Part of a small language model's weights.
Size: width 128, 4 heads of 32, vocabulary 8192, 3.89M parameters.
Architecture: LayerNorm before each block, tied embeddings.
Each number is 128 + 32 x the weight over its row's rms, rounded and kept within 0 to 255. Layers, rows and columns count from 0. Numbers have three digits each. The size before them is the row's rms in percent of the matrix's.

# layer 9 attention key, 128x128, rms 0.175, rows 89-111, columns 0-127
102:108136140137093142052114077153110090163139162108112180143122137182150132120086115116094132106165156190133085152127127168123127125183151153108203094146157086125124115140114160076098132155113166131099173131118109112077158125093106045096086115128094143203120144079100138089183115154118148164125174131151193141111054073132123180138101109082149137147124174139147140182153136070124106154076
083:129178160149092175157114102107152161129089180151133109201103155137081135111189105140140147112130076100086130092161071097086125139148105141081140125127123094120127131128113154129150101136165113128100117149061132166055176108248133091164132130137132152153165154117177122142096090153130111070118109111163133153142089073115127119176101084124152156101072177195089175117090124100155100107134
079:128083094100102100154101151156131068028110049175077116135101069146157146155085136120140142138074150155126105110113154122097136130134165113153044156092133175149082121107138111144084156186166115135095122130084147127115125086151153132126170159099114103120203116128099156114116119095124119111127129122185100165150157104145193185148181085159161116142096091118152179147082140144179147161164
086:148126081125130104115100134102075077078136135101075122068199183146172103157094152132099106176117157113086146157180114138163079113141153101088153152162141161112104119082133085201138137186131105085134178133048107092116104154143113085104132200179108131124107150128154114159120169131100159101111169093153134139104158154162162181143128138107090133126096131029121134142136121148165158152172
107:132167125148153153148082161025085134081152073116086202145102102117135091101117150105082118108138147142092163120146131125143108129110176080082125097115137136080096113131151090138130122178172132098148133118187133149086077140115128169156128138126124112101166105146110144143123117110106226118078199176128139149104161143095144187148159083154074127139071141130126129173101072150154155199151
095:186184105140210133148116139104109115110145140075139166087129125141114142177157186138078148132131089090186092167107137117104226148133135106172125121123146106139141127104100118095135076169098140087078148219115132129128123139092131139153078097138110165120090155152158148103158089149088180109090078096139092157148112096083107132102172127153213104059081166139160109126101115116155117130127
082:116103125117148151130136141134208141120092151146167119129138115068131121130108127126166165162147107155139108115153161146143171116095129076092133154114101048095167164167106138121159124114105187180089061135109093109116129064162087099148115061128146117110109173117059094095168116141108190145128161131130157140124131141076173129125190113137159097083107146105093165136204174071106206172122
103:112112158167124127153141114141142177126115135147117189104028125131095155129152156085152113093059121085110178109127160113116167107077165072102128091131090118087054107114097142130181092137144083107146126142117102101100188176156117114182106145120134139176108185135158143103072110102100123141130125027123063168173128093098140142178150135125146155121106127151159167184115152123169157121165
101:128142115112088063063141151081188106101090079174113095114108127161126067110119114161141108107127185121104089165107079098128138166156085138115173193152132139117087108169106093170076130143144137087155094147088119143103103138129162157137188171109163165111144111059131187153178154121091150115116146122160089123155118160134144157154135195126159122130092121059115090152129094174165163204127
110:123185128166150193138080123163112158119149108097111160115137092168129139106087082118090146110149157143115150080122099172155124129153112099149146147139062102157169109114149128078140102175085101098116218145118192192106150126131116086107139141138070100110153107098111155165109084195173178106108122116140108134163172065125156117139149172100166104108078153109086103134127142169110044182096
116:119105094074091099099149132097154112117133101096108117192116141061111129121172159154084117102110114164096105137111153085167140093152078138147127115152163134129116148109188080133123147116199112172133168093154132091099088132066128167070176154191092144175105113139148142084105121142151102182103197105174054160128103183151165108128146195124149137198131095109140089087138128137151134166097
104:157123059098090175161136068118136117152122183141095149220130185147072178123132084085138112102107151067099148099058096088146096159092072143168136134153146124146142083123141112173130142082139117108201150103110081136090140151128140173135180144101115114158141110157136127189104151111153110119166130092098158103130121114121106091068165188123178136104127159132131163174124174118121114076089
108:115141136154069188129087133134110112100107131199082159103176094181166146150145138120133171131110131073075150093116144131115108066118108179159126192129150129117136120144133106195082102158116213125150109159127084181130090105123188143112118137111144120127159092152127114143071155137118089127105173136077147117106153125149112167081106117107086169144138080082089087030149123122139161148190
104:108150180146135145159100191091148121242140052151134174181117077125143149157118095091136150100072122136078098135137128193162152115139118108174099115069097127160117091132132100168149110073172175109122088084180133139129167072113121128122145102124109141148144142136135113165085159102097137148116095125162150045104153154118082102106152047138121161113094192113120157134130148113130106101145
110:138106136100190120136084118123153165088092080151099113098108114105130149154102103150140132115129151180129132076134180157118106102138115093184083112134148198162141092169129114095123113112135189087170095142149173088151066130124081124068076126039093156136137138106058182105169190152165148102179099165161132079116127157124141117153165146122109133111130111163078168104060155172121124109153
102:145130084075076139093084129131127183093106117144081110094080076149102100129120129122150088128096075151108118120136094078112158119177182153134132086097114094105110157169156116113139154170129092156102108104154145126099047141075185111163180112153127100095175129113170165079140148211101143182116201114146119121152157137129139116104091099156156134098073155182116176140171145054148143143126
112:133098134097132149099121103105161204098150104127168117134101173125122096161195095100159152139104154168187110130199098162149134139062124078144155124187109128083089148140117144080135157136165102086112126068103175160171126095092113127112136078144137072123151066140125189094103105146123134120128118105158083130132121153122060148104129151120162091071158136109184143122117106141093110235163
100:139149147110136100136135120152078194102108123132120062106155179099132111114117135097133122135111111127125128110085164195161117075126156142153178124118074160172048182143157143155105169115124117120204135090126145120100143154153165158136113126081160135085133127132156061139069150080132174114158089137114122109217144144134145142120126137117106112075113065019135082104112172170160164117147
096:161126117120129109154084130185183159095101183123156106095132177099082098179148140079160165134108120087124167128129110136181131116115176138093124124110050136131128091099099124128077118141163174119118086186097137129157066128086143128138195088125120154114118150088071118109105079172088139151146091096132066145204147138149161142194109074138162066111132138154153132099153084129189135166149
113:129102135095071137115137165094109155141147134186135151100093143048086112108154130137114098131102164112182107174173170134159187163183139163092148120123144135148095083126117161090129151134105115141119111178145126107109137157136177120147086116093087150155105201093123092135155133109147208090181162095028110080069082104114130134169081163115141123195109136083161128131156128107141084101110
112:105042120120186158112128148212138180128196101137116068116122157122130169143107098124114154146121139084109125100076141117147185144131165168152120141101167122167094042124088087172158108129144123125122138134099118116113090095141192122156124142059110116100113158172212135144075137074132107071135132108090100121102165113119149131083131156164187109151116158085089097147124144138161124106187
100:135147099162100099122193149071073130157149105144116158127116059113144129110151143131105069153139145140132182149129107142117149087148081137074139133117127149119115094096067136078152086181139145144096093110106176118125160133199119105136158138078142069121105150125162110132099153152149109179132190133134174145177118187194114169082192097142129051151120120109144119094184151134052078103131
107:189158106169193116129135135123137105162129119146105092098142142079150116190119163160093127191141080102135028166120068117126161151119065137119153127153142125083176149050123090159113141134069110111138109123094133100125107130062096129135108162127115144125117137135111142162138055072130177103151137148163178140103120140104150203182096142092135088145158198160112157136099113132123110141187
# layer 9 attention query, 128x128, rms 0.175, rows 90-111, columns 0-127
097:092136195167054155167141130158131088147114166152082118109100152157165129112147120098192197112075078105111106109141074059129131110152066118138069163101100129137167087123125141153121118211090163110161144166131163114092160126170117120162128158148142227099090132094124143156153160096106109155068163078102079134168120115154101105127130107110138151089117109145144172151149159137138135154095
084:210086129122123093175109150113145123110145136111117053146155132170130079152118117119066141162124109107197131097112143083149143127127115111080143130108158115159195129078117154124101203155139089125119104132122050094131124123084137125147126134061100134180114096180121096077124071124111155123121117117067150169127092115126207116132126110184135189098075149154135134191162077169107156141146
094:161116159161154153074156130113093148131106111086098140123137103091169073150115135121095130116156134179162183176144109085097078158158115129103151139190147112071163138050072133123108163197135078143199199142110124131106074129126151121123102192068113144137086090098152093101131103119131207122131117144187142145087081148125129085150054118137112133121116112104157136149157111187099125145136
104:103146152122153126190100151066130095172125064141109199109141125166149067206051100109074144132165113178152119115095122124155129113124125141110178070138137092107094109127154083086109189152139156112130151198149082107126087163142126145154091087146115119151146115144136164105131081092125180136144191171150107151080121159098120112163092072116134173097071144126147094170113079110108137159138
094:121137117114127103097167111179148137133140144138116186050065128058090144176142179119133153112133078166115059170090123120162213158136145203163099136091154113114079102075109136090129126134078129133113107185140197149109143122136097113171110111173145149144084100143149162092122077138129137121102092121127146116147123064126130185147132130177172116105112165101145109169154096113164145062090
084:145116169122099105083127138158172101073138090156167093133146042063136129215164187135150067087105137143110100106122098126130115123092172100172137119119157093080171176161091146094124113117096110116114095167114102145096098142064147142122141107170139174161114119098081160136142184094068129188153104110131159135136158077123176167140151127079178132107122112168130137070179171120099118135147
111:163053182129086116135194128156095117105168174131179150139074194138053112139172137140138151099088068078114099139136124134128172101145173139148121076134110101145114132160076124108119115139129090051103079118130066156150166200136122110143125151157132093124145154130118120179087074122104116147153135059079105181142137075121116174163128149122113146142126128184125122150077174145143121176128
110:144117147114087139126105098102112107122073148199097121144143176130131114107084149120195171127080143137164110163105111140192099138133111095121157180188103125137120138181067066179056134157114138119174163174101144139139084135186161129108177123142112097146088120141122132114137162115126159118061191114119153164114122080162173141161095128024108129079108137072101128147126104167158094128125
112:157138142143160171170130111104116124154122073103086180174159077217148179121120104093121165112109183153150127133114103154154135117163097103122151117047118123105156090114148166116091097177156130059130158104116162086123164094110133113133139150110091151113205117107117175128073094168195148146089111100135116140183105155120111120088156130102176076107060136056125087159170112128128128167143
108:126123111093075161146148108126124108093122140107174131166152130111148121130212144137092158055142194162123157099084156133155065123100108147159153107186180092145112126099142112118105091155169154135130161086115192088120090171069160167155104145115071134154102132093156173113122186096097143176112120079195091177098116110125079117167136132102080197132121067107113119095154142157134100104120
090:103149069123084183120134089160115123181158177143129154205118164112103119093156088095138184141081110157139174114100081158122109142107089153146133103135101103125068113163123156109139175131168080123187038110100190113102149142167142103126148158134118182115139131111216107161099114100206160137117131138119124055138099144145078120127160097143132128096125109125153176119066153144087110103123
110:068148127161153168129085168128154154145127174125097083133212087130114122119123085083137143122123129037092161075116069109123096109149119145134162142149097147173111065164140077108142133093150101129169112113128113117123091166117199101153134167057164126146129167182172115152111193130106094132164175147143158125121163161091119165091116098169098180166120090114066076086134114143154111112124
106:132108202157132138147115091101141119146111109142128168151088135121160163124140052087102128139134096169112098095119184130110135084149152170138102160115140128062106156135165114134139143111165185124108062117239163165131129110177172140151116132134101121130128136135114086134049132064088079190145131145125132099104167132046092159102124110092101215165113110111142082137100125133140121086151
110:173189133106122088117069114112131126142057124149107147139138142112099165107083099126109144151165175106154064139132119206178136113140116119184099218125132102063127062103141149169104129101128143181113052118147197082145115107105160156102125127090110153121152117106095105120123177117088133112178077133139202046132122163110115135145170122122106162154148114116136143077131152149096124164155
101:175181112115129181095142124092172193106087130130150123175087095155135080168192134141113124060075150174162103117079120078107140111101152111149128159100125098094158195128128117096111138127091114110102112118163094154090085125079158164116154137141129143127114085145147146098106129216102181180109196103155144145148183112133148140118152110078115153083060166111106180131141093106152077101145
103:118078120112146174114118093155175181073145152092109111132099169104133101157187164123109150149129148131161087132136112150132122146059146093167203154181117116054044154130143118099162065124104124088127112095137095134145135105086144154120206125135079154102161121100092147183112141145097129114096048145163115155068067133164120149127106144147185109128155124116129149149146101143181127152188
100:137143131130132118116138141105067153094174127158119114124110172108139110118131096115075132163112136114077149164118125096137134101118121146192170109159134191114133132160187123149107113096126085136140148123096063143155128138129176141103137164158159114128107147218209077153099113143090113124163091074148137074157148197174084153123132201168118092084143115066155116136080134151037094095166
093:179110073096122131151119084106159110083111141145129084065090146205059147184108174105137126105132139070094147181114089089121167174082145124183155165131110139161208152092116156112103097168169123088172109127062114112128106132134138173140178117100114217138110130132126130157141109097056168126173129095143116104130147129152141143174117102105155097163090101156152106140106099112172122159118
109:128111160120120085088160136117133128148130130186109111112099167062116117123156112106118131049088148105136177170131200175153197139141149156094097105094117132138093099172095136153112087151097166164135098211078084153155149162164112105091086093098087087180088194157113139132164178163158102127157124122099134084122119106115165112121114203135099094129130150116121093199179097129129119090132
107:075137122137155204143121093178115129163157138147120178131133217091117160162161070144085132115118089094128159080099144132081164138159124164153079159096137123133142086135147120148129141070147071167127122165130176145157084140100140144157156126059114103107108174117195095120083129091136144092152137050096155099097134089110132096123091195161165107112119167090138094172118143118149066096155
115:158110149138132078115167143086108123134156145155146170121170106113107136037224102191099057160157118164147122118166092093145166139174125159129132140125119131138130138125125108062092110209084113159080111106146101155096116130114165139122194108081098099143103195087151155108082127104109121205130121146119181153177130113128095134105149095127134068123154059126081132117143160111153126154138
102:140082120121144093110104147148075092148086124138106129065098163132194100156116135143093068157138114131107077138112095091181207100130136114159153137149104173105171106093139098128096138118085129094184134160107131108117088134087102123169102132107182109105111148092153152147174074094150150113168163122172184142063123110123138166177107134142160062168174134158184065086142121168122134062155
# layer 9 attention value, 128x128, rms 0.208, rows 64-95, columns 0-127
100:071129096082117160096126102102065147057166143147150062124123148131139096156110107085112141132097130146120184183141087191153130141115172123155112137177163111124166141173086158139130170078184096082145142144146103153110177141143103081137097153148096063112075125126121101042121108155152130117172147100156080104137108138138154125145163140169162200128108153135100196108092080181105116150114
102:105143165164163103053152117098123132130090099168120123134101076126150139106176178139076147131136113120074163146097097109164116083121102177140172118125082066132144164102110142195154123181155130145156076159080130084166097103063112147154154166093068124081182109134135138147153138121167165085103103125145156094114124112172100133173139129112128143106156128187111087115156200120031154122113
086:105076129131115160150140134117150145143093111154144091187133139143180092143141153058153160111097143115123127062125176110126120139068148134131159107099170169181145070070111125042082106162130132164155129144112136168142115105188098134177115190151104097125115153118141106162096103097147166158144133137102060143085186151120133110136073111106085076072178139198149134185134128142111104111070
096:134140149146112154105072096101142116183115186106205159112095167177163164096184146141061088099168127107100111163097167095161148086107131111148114134069126127196128160137105065183123135133117168111136109125157128169177144088103134101149155105113112117082110148154136177123128127096087134131046137132142092154116089134153101136156109113175140101052119090128133153106078173124101112118219
095:105102053099160197140171160095140096104128144143143149132146115111130091136138178104084157103094190134130120175092099109052073059140163139122136113072169145172108117123162136085079140097082177135097160110142089108110158125112173146190118155139162103142157063167123109157126093145169166097126119147155118110142085094138150091140152102108195138173213118123163084160152164121122127146108
096:135101089181138151170140138132098142156129088149162090072123144133111133173159104171122173082109119116149160153183123097149126081103093077104084193130116114165146085105177202141127077115121148177100167110126152147161108067104110121137116046177171102183166099133111102089132200132169128110138173087093101135124130163170127105161143079116149086165117180082150133128132112155112104091075
086:104115115108123166082081130080147090154138074178141157144129153091108100132132149174097145084151082162068184138191132168156155092145111151133164179110167118140128106117122162086152106103129143100145091084038147130055116128127178144106120095090166144183148139136169100168141112152103144114135161146132185098137128154209076136151077171139090088118126127148099110118055104123152154079159
089:155156115119156165160114112152101145127134175123140129095108142056068126081121097135094122123158104157191115104202095134122098208159145119059118135133125145136098142185194063082136137111102117152153135154076099147088095140139123143159142163116158041138157137080150155083140065081183140132099126143153132106074135129125125131154145122109164076143167112127101190080102182129143105183120
101:078094124154162165097114165114153110107090172127113155098059134168122131083115174196129071142111166159093125138103192084143123071139145128101136156146147116097138070104086118158093112119095156117160124158099104088132103133132123109129086150145151142093154091099195095129152110166068079145084169161136128120180107173092128092112207169147169152155152158151060105121174167141153077126167
095:185070120118121157110107119115181142066122125111095106151162121190094172104123181104145078145122071097069143103165200152044136130158161086117115084135087107146131095158105135189181149149168096154137107135148071134123124121104209149111113113175072126110151137131109131125113158094088169150135122149137082132110120156151112143074135145056154135119116100177174103179100123155161104174130
095:073135192101133114169135092125144083082143125091067126142103168164168189154097111046192140165151145095163088148104137149107164121124148078138077097126121160175121146100108127150089103118128125120168086118128163181092138147118156145124085076132098127087144131138109123058041119120096193149120162122145190141115110112139194112165137130147133104189162140163121115122142170103094149181158
096:162160063146154103087106153179151154120133173155142129078066166156171141096088132143120093136186124154154121102102176160138156124124113116076076133105148098096175156136057082097204085130156198091101129081140112132149149093129069052125139168107172084148137170165071113114081160099096100136143128135139138123114094172113163126125158143137108151091104157138146091160141164149152070146147
102:149067166137115147154128176058064101135110071151171127151185168128193123100133075137139148149063135145128181100118092176151096071126170160165141106123149163154167139131146200129078127134081136123096119130100104120073144131113139128147166158103120087115155115165117116088140077136162126181165095091139145137126137106077095140128035158091110095146131205128112134127155081126134146147176
089:138122128131151099124168155139123129151117123125159091181070176122079145153133088140136134077086082101177139146078076092106185107081158104089126138097144141145097116113223122092163131135156171160153146108081086140166138122113127065145190159133098172136139100140140122060132158097150141041160098196162123122119116177119095136141150089154107091168118128135107099165113052155160161129094
090:111139162120154123099147180129159098164105132149125160073123122141035118181161144118103137084142079134072176141165167082116108106149128179128081121177138123136174117104140092063188133136164172162083077132144159154150113111124087162159092142129127122040156139098077147137131120094067119133086087199135164122115114140133103114166161136122157136112123092158106119138190198100096075120147
094:109109122168078120130146134136160077153160074143157138100168112135119119182117078117117086084105138064112148170140127102172100094095112102180125110170124151128157152129162142111142095187114100131129161103106085051152101123113098124128076135148191149125194201097108118125105183133116099079085072118085124157158126143169208177091122173115181133098066146166137160159140133136142129071125
086:167144115115127126126105179196143157118144102080136085098148154162117089162102132096228138084104149104118179120104120163106077108158096135157152098115153095156168140090135159136143139182074191135128112104144091164103114047140108120066104119193152145189132161141132140174155076104140131109111086158130101105147165153099128142080098108092198152134102169102132147083090110121121155197130
090:128135149110140150154141104153185097165076134140199123165148075118098060119085121118121089099103152135161162165228122144091065116076109082074109118100146085108152101131086143094103197127086155139178118101130145139070128189140122102143132152110104159128162106107130121142132158140147149097189166124103148078169129140128135116200102080146121098120150169178141142070103085121120170168120
093:115090121185137112153148119149144119100137138089157129167092099099025130105082130120105128149079138139138113138187130104143130133115097138169189121146126114085083069113156143149084180170100145079194086094108171119125123125085155126081101144103128127108108173215113150135167091129093094177125133176162183142173166101111071140171190127126141170092159153096104082158128141114111130181136
091:138162176182139100071169132124147157083130115157183207125091140178132149102158140109148080147133087135138126135111115054142118119113113119099117174122096164131124074153133074173147150119168172128153126171084171114082114145131098136159157152148204095113110180114181150094135140071109114111106098117151112118114052143133140085117110107169128143072156116145076162073161121030150132123154
102:091124116142102160084117088146122127168119094148134103170189161134083069201158081091139166151092172130130131086118096165090111106088181132084124111119135161166167144178123141113149142152096156140119137119093167102120194100161109128152060065088081120177166108135106111104178133100173172126197103139143132117119119142117067069157162098099166152135070106113091097154120096135140198116124
088:175093065143155148160128198184107114129179085161126118110130120115137125159193095077069051142157109104101148137181141128150138113135101161114195130117134081153087090115119078165196139116108156138136143147148094140062162149098151077076163142123136149125145119172160155112151115115097166087112149126143111082121184114085150179132091114118109079143179135093078124122134198092114122171153
096:152163111072172111122127159110152104135141153150115112132094121079152046068143095150165116152137142171099133085088149134171142170151122112120116154073166103112089134115087144160085165122103102114176129112098149118112169182070149185232077194104149085160141122137098162175120139161143129185131108118140091151081167125117109084124153140195075136102091125148138111128146091162097156078137
090:103108071156099149094130160079123163167149146167116120182170144122158141128146138130157155105141135141091088118129124120114140144149115115125155117153103129167115133140064087166139133170136156146178116100089124088184077090070093113176089162131128148117159127158190105159108114090095164108105191071106105161133195109110066121148114064075122156176138132125062123162108110140033197155150
107:143145113136077086114105140119110097137109152149072194111155125197160118096149138165146115216149111083126162105123148049149186141151118137106070134087111169083080129190114180138112160117078092100084127117126120143129089106142113149127141135137144121090115152160148166103145161096118140156052103103178123077130153118141158158083107183146128128104185122107119112151045164084158108180161
087:084149182130130115136101102117104162115176130073144115143129130088107158125094221065162133158133123061115133145132123127152122123081168100118122064158120164072132091108107107121179173130139153163087138171100165117171110155109107086154167114096178091080122123118138151137138064225065133133087136062113125139127180180147105150100143095102115166127122099140148156113131166145091119185084
088:194120157124109124164069137195096128133120114126119166140116168141105161134126087100117087127132137080121069138108164092124148123049123105082135133166176132142134144081159150148211160110115079149112149162143130156105103128104101149122097064223130155132125087159150106133086067126149114140144142092073140119133092124143138168151092192162119184144155070163146116143142057109149147064166
101:158149091107081201133150140130103165156059118102052092139153149063091148159134104082143161155139114118157165169159128149125066091142137145119174123134151151143155164118118134085091143165141125189102161113109100149063141160142093111175141051135096080139146126166107063162083129178132156100170147115136157154130108127079144166121131060082139119126129119100134177104182116198096140110104
097:100165106164151066141182137188123156122130073086165112173162089109159104148111115096100228098123175129125122082098077128099098121099154153108080096141143079127159128109152133156119179123165098134128152112104079217106161101164161140192116078127124109126092112079100091163115119113157088107139133150165097137160135122162153144140082187105104153146099197116087161094154107164139084128139
089:137142189069165119062160108155132144093108119146163112115117121110152141108095144089074127128119111130104134172113088112120079135168134157116124106146161174101129117145125084139099090140073110175112179136093100120120170163148147165166141139179101107148072111174085113113108145148145148092114163183096154133185074153130175121120080116061099110209105176133110217182048142135106140134105
090:103096129121140100134137153117153169109079086100154145157085148125143112151126127122114164094120101151142169113215092219092125092052082139148145119094086198145151186059141149134139161140081181150187149127141108147114110147149149146102116086093071154155116109089105083140150115195158105102148169053125142101129130120084187126115125142137161153079103127147136172090109107184125126118090
093:155108185106103086055161126063113134110139097155102202149122100176125153100092067147150074117121165088122158124117130066114105152102139174144140071116149131168123109146136103129158127124102156094141101136167176156142092085128104082149145117099144043188093186165200109088111097163111106078124145124129168164129139150132160164124169111141116147097223147134123146162159152152139160101124
# layer 9 attention output (transposed), 128x128, rms 0.168, rows 64-95, columns 0-127
099:104131153129139112111090143104111133125112108089107136101135044123102141168130180109142121056163171134106142137134132160168108102097154176176175126092114119080182088106093097152138111151135142175092119121151106151116157098110072061173084091082152212174108100152063111095141135159109108160138152135140153125112103099087161153153185098130160165158146126135173131141130090111088165236109
103:124136128136179175145166122085129111138109106132127148150155198134098111094161159147096153104082131105127068068077129142116091139147148163149086150176130110133122127131221082140116106119108126151094153121135109114179166112101073166126073159129150162088118194197120153088132197161142156120120090128115108145140054093087127130122134116096172116093121106099082110119120225193100134126082
096:135116137090185142057129127093096092146110130111121151127131104086153144191087162170167081155202132128124090091147143139150147100138183133122140109076140100128125163082156117103157070168128135108109133136070126187162104136088127112077143092177094119148107149135152109102154038091147227161107075158142154149106115151093091175136146089129131105171068171135102147158119140158127114142177
105:142119161098135160156169131117113105181127180141112105131105113193130154082155136126110175114122151101153130137125137105162100187115096171123123125115125121109131157129158086158101062135147178080132136113185148114147121142140143138087154139114114082114108160136114125136148153107087141141172087126170182071074019140180100167174140069127085125160144043109138066182137163087089146078080
101:123154090098079147073089106147137185129128159170070147156114102112152091139181150171124158120115145129157114123074097103142100142169126120127171131100127104118175150114124113107101135122093124144121165152088160123103119072096165136169184083180082127112127142152168122075110151067144125190118151145102123064121165121126207116072112090186128094118092210056150118141120180145092126189145
102:147145108097106111109110128126116213112160163178136149135134124119124067190146165150037065106140109103138158177118176092125071098090106162114097103142149098100131124091163160143098131073122094145128208114114168096123107111133134133117094125148155096160131080171108153131095068103150074120075123207142107149124145166088133124147133093161176129145173196121135161139142138095204118115126
098:144110094120126130162069135090083117159143109173092111127113157154104108150106131130098125095132073126188178094130169145187167118135155061122117137093110149117097051107135076121143143084152146103111131175178140084133154131107154176134147025192133151085141091164168185096180101150112164116122141141139083127089067105131145141105164173114176144115140143131133092100152167151197144103086
091:165107153117145130110182126130087099080122145133135147096167104172147124133103146154181096101091098117068110102102082122145147116159168072103158114125129120206151142102146142146157169182084129154149154137181107102148170119191157124122107128104055121163158087158122047134155102080106102157144143154090127109141164102116130169121168103156184085057106076190170119131096123074082174144106
108:124109115138116148121096158122158094148115138117045131115142136140158175127163172160157187110119107107093123091155108073130076136137114118141134145142178047138166126163117110104155084097116066141145099151076173174123066077108156080095181170102129132108094142142208141072156138142157098148106166116137200125079051099127105137099149142144148130117175142209129130142139177084145113116123
104:132097144128062163150106098130177023153094091162098124167143129173128122112108088096158106156159182089082130106177134133092150123155153115096057138147135085175116112126181158167183126084120157089145130129116076149138082137095114154152092103125179138102134188131096171134179151158104127108206147142104122102107094139165150136139093068100078135122144195124175125162128085104131097153115
102:131134148134092139128125154125104117079128194145165094162159127113117153052185096141097182132119172080076109077098130168102106120181129129140132087172112187136144170110106112178117092029070093085133073124141134198178167141086165137178114102094153146160155119078120128133132115111133133121092179146128135080085199175142127115111124154156112135131135080075125134130100150159128098154155
101:094108127109183158189145119147119127083107164130128094092129191115120172134099132200152143133065139099159166123125136114121137111102075132127119132181186062152118160180100067119092150159117127167147109106124133122143070153130157086139155135129161066228060140112082108112157116094129146171165139149105159096089070117162105102088116138067161117121154109161158150162124097101084180146135
113:113145088106145108168127094107088127180109084139155102137140097047158099106092144158190082126159117116121134180158141153143102095141126122112124091085117143135166128101124162118134157088098124124080087171098161141149193090120100176149134173149176192088146104140089168117055073085150138101096112188180104149152123153181180100141172112097117100107110126103115157177204106173121149093127
090:077145107122106142097114056126106079168145171122179125113140176161104077169141142082087106162157092118165125131122120122099094110144111212150142165106089135129126149068133154093146125137090170157138066142148117141087109140178162122149071108149130155151085165158142098113095155072128095107207117164139054099130169126104078075137045114133134156150158167165146143117108113149166174130162
094:073100160142094184082184110166106101082108153175149145192136131120119104152181155137188163150097114116126164135137143114074146149127120173073088123127114085163143141174162113156070129134147124165114126157145126115148101117071133070087138123092133121087160190076160062163143155101079085106144155067091093180116062118145101182136117154137160138074148120128162148097137191128100116131122
105:142130134118046142067137163141049147098174094132151156155122111098078135144143120093101093108116140110160133149176152083156106095182100128134164130169136109120127147170156108071125153132118149147121176083065083090163117116110128179063063123112142196138117177124122124066104177178130133162153122172114073130101101162146129117107172140140112135158181170124137113106231111120124093126131
093:149107124086141104110115134132158178099101087157130167178124163074108104128113112138142108065150149155096143164142162102125146154131150118135187065102113121099116111165146115163157130093143187144114072106094072102115084109131033178149151051156157147154112155147171112141111102095099125161131137152131075107129156209150124102176144068128139100141111130186076175208171098099109144119128
107:166150132082188125047140188115178155135155087152191141096145099105140128138119110155165131136109100110145088062172091144139128185109170157099094129086090119088128106163083178132102123149085155122118100172210113174115107074153130135129129078128122134104080107179096076102148098136116104151072168164150111131114172135101136092091182152086164124144109142117151109112159131108203149102168
091:142129137128162176129145139188150163146126087120092116172145112202139151124135158122190194086111186138080143161092134120122077123093141101178144161140047095190141116143121144141147097097151196137159122119139165174096098165100099109108129125090098133114128142148161087127111132105190121126095170068115089064114099087126119108081120150104111180091113171147078102089104154152162149079067
107:145136147140164147130115073150096098101137114113139073101166087151135133218116140147167141162138144157168072161132109128116137098164139150165135065115133057114143126174158111103107161089076194101149132096208165122180105146158180148126081133091096135086116155138172092105122188138117118130149136091157152158142136113108097167140104113107145136109140053082066143048163107098079157109128
106:109109114122112150084130122111165151120217125143125094207163140066163093130124112155177153129128091125103116121132164159215112163105137134099108129075142168106097128098171119131111149143123091176109072161136141089094167074134112105138080070133102128135165134161065136085175142086120100093097137133079117174102156154109150100146118073191123124165129137097158147121150075155213106177145
097:161096162123072122168176124192173103171131143130137125149074114150164109095159164176114111104116126187149154136122167164105152147121084140159129074091193108183114159130128125095102099105149092149123122107123086098062145136187177204144092042086153083112111145154147098147132073133123158164131114131174081131175107085109108096086131104150173131072101141139132146165121124125088128119063
102:149196133110169101152095113116069135142119115088094149131148153155163162078048178124164081125161122158084069124105083088185173158141148118109122144160126166100129139081118058116094122147087142080169149130117204064119150118127042078160142161130108108188148170129156149117176073122146105110166132074106118092155134104137130132137130154096109118153142150103149132128137203133149148131159
098:195159094137170118115113089128129049191144118128115098194072112113141152065130087091098130099135112170123075098090115142145111083097166089132117178151159096146146190104159121131121093079167169206093116116150118112128150082118132183132165150170131125189192109106140128121145097128153146130147125075135141147133104161101095108144156052135094159163110163177102119106123175108171130143077
119:154141160099142093134156123109124102130100107040103112095137106194177118134142150132143115159078106133184173154092125131092131133159116104123122104147101109154171177181176123147158106105174134093122144207095156098180116131136155131121133136063113064166106100154147120123184146151084124117212117125115133116154130151157163124126081175097084142129200067095140078131146123116053083093084
089:077118157108187164116128103167124163154076141137105153153021093148098110133050101122114137167136179071055182149159120146137090083170193090111071129158164107139128100180099150123116064127145081153088141121169150104164130135134093150150129105075145158101157075150107102134126161169124155146082144113132158111124170121147091083179102154129105168138129116139134157175148160107099153135113
092:140152094105180133123176118092150137128113109096108105106141121131130109142127124079091093134153142176159116186157168101218086150131173131107109149155113140116095101082090137159179122090165088118113166136124134184136091153108163151124070079151170087109113124100174128155099154108059137146134153138148084162128150109175000123072115155163184109111113132098150140161150088137109115138163
107:015101143063083106135196188104098148164129170181153099184114039090157126150113084079125117109147107151066100117125138128140121082085106149160115133117103158088136139136128157111128167151099118135106163119124156158079149057089139149141131068192153158130138091125112107155134096151165142138137154177139097143151167117094146112111136084143156114122104124117122147173167119134184141188164
098:164138090115103095170146106126103110098134104141124140198188076114096132119097088109098096157130115200102115148161120126161119178137161098102141144080137137099101146096118127171131148171123119153103090082171045098102114116085153096152134094111088128137086151132088105102063086100161174120110112197118164194109151184113200103144156167132159166141127175152112192133125126174070151136159
098:053145101176119117156096144126091160118119173114138115111116088073174172157127102160112121150140129133118127116141138104135142122075146161105110158132105144106163123152131135114097112107160118142182099151093077178117129148181189173179100129118101182108179112122100124122105096117121092054100068199109135114098128138075186159067154099203168093124103141116169120168142153066057170151156
099:130127071110148162101171222141144119140119144121135123154166139099114103132128091139083092104183088093088096162133111202161118118118107141142114080108083182115174101172107137128149079155091102067153203166115124073116158122113116080102081050138143179109114101117136131144117123101137143143107154148124200173097132087152183092164134121114135125110158171176105147097110129168146176147064
105:084092098130179138164112065102120117131170160111177126133085094151071151109162131128144141139169118100087154152146145062172167105134132146208100206114144090171156138132110105115151060097126140092147108157087144104164150110136194115095116102149148186179101150157153141168096149142145152155113059100140091072176130130154136162129105158126170124063133108095099095139155077097103078096121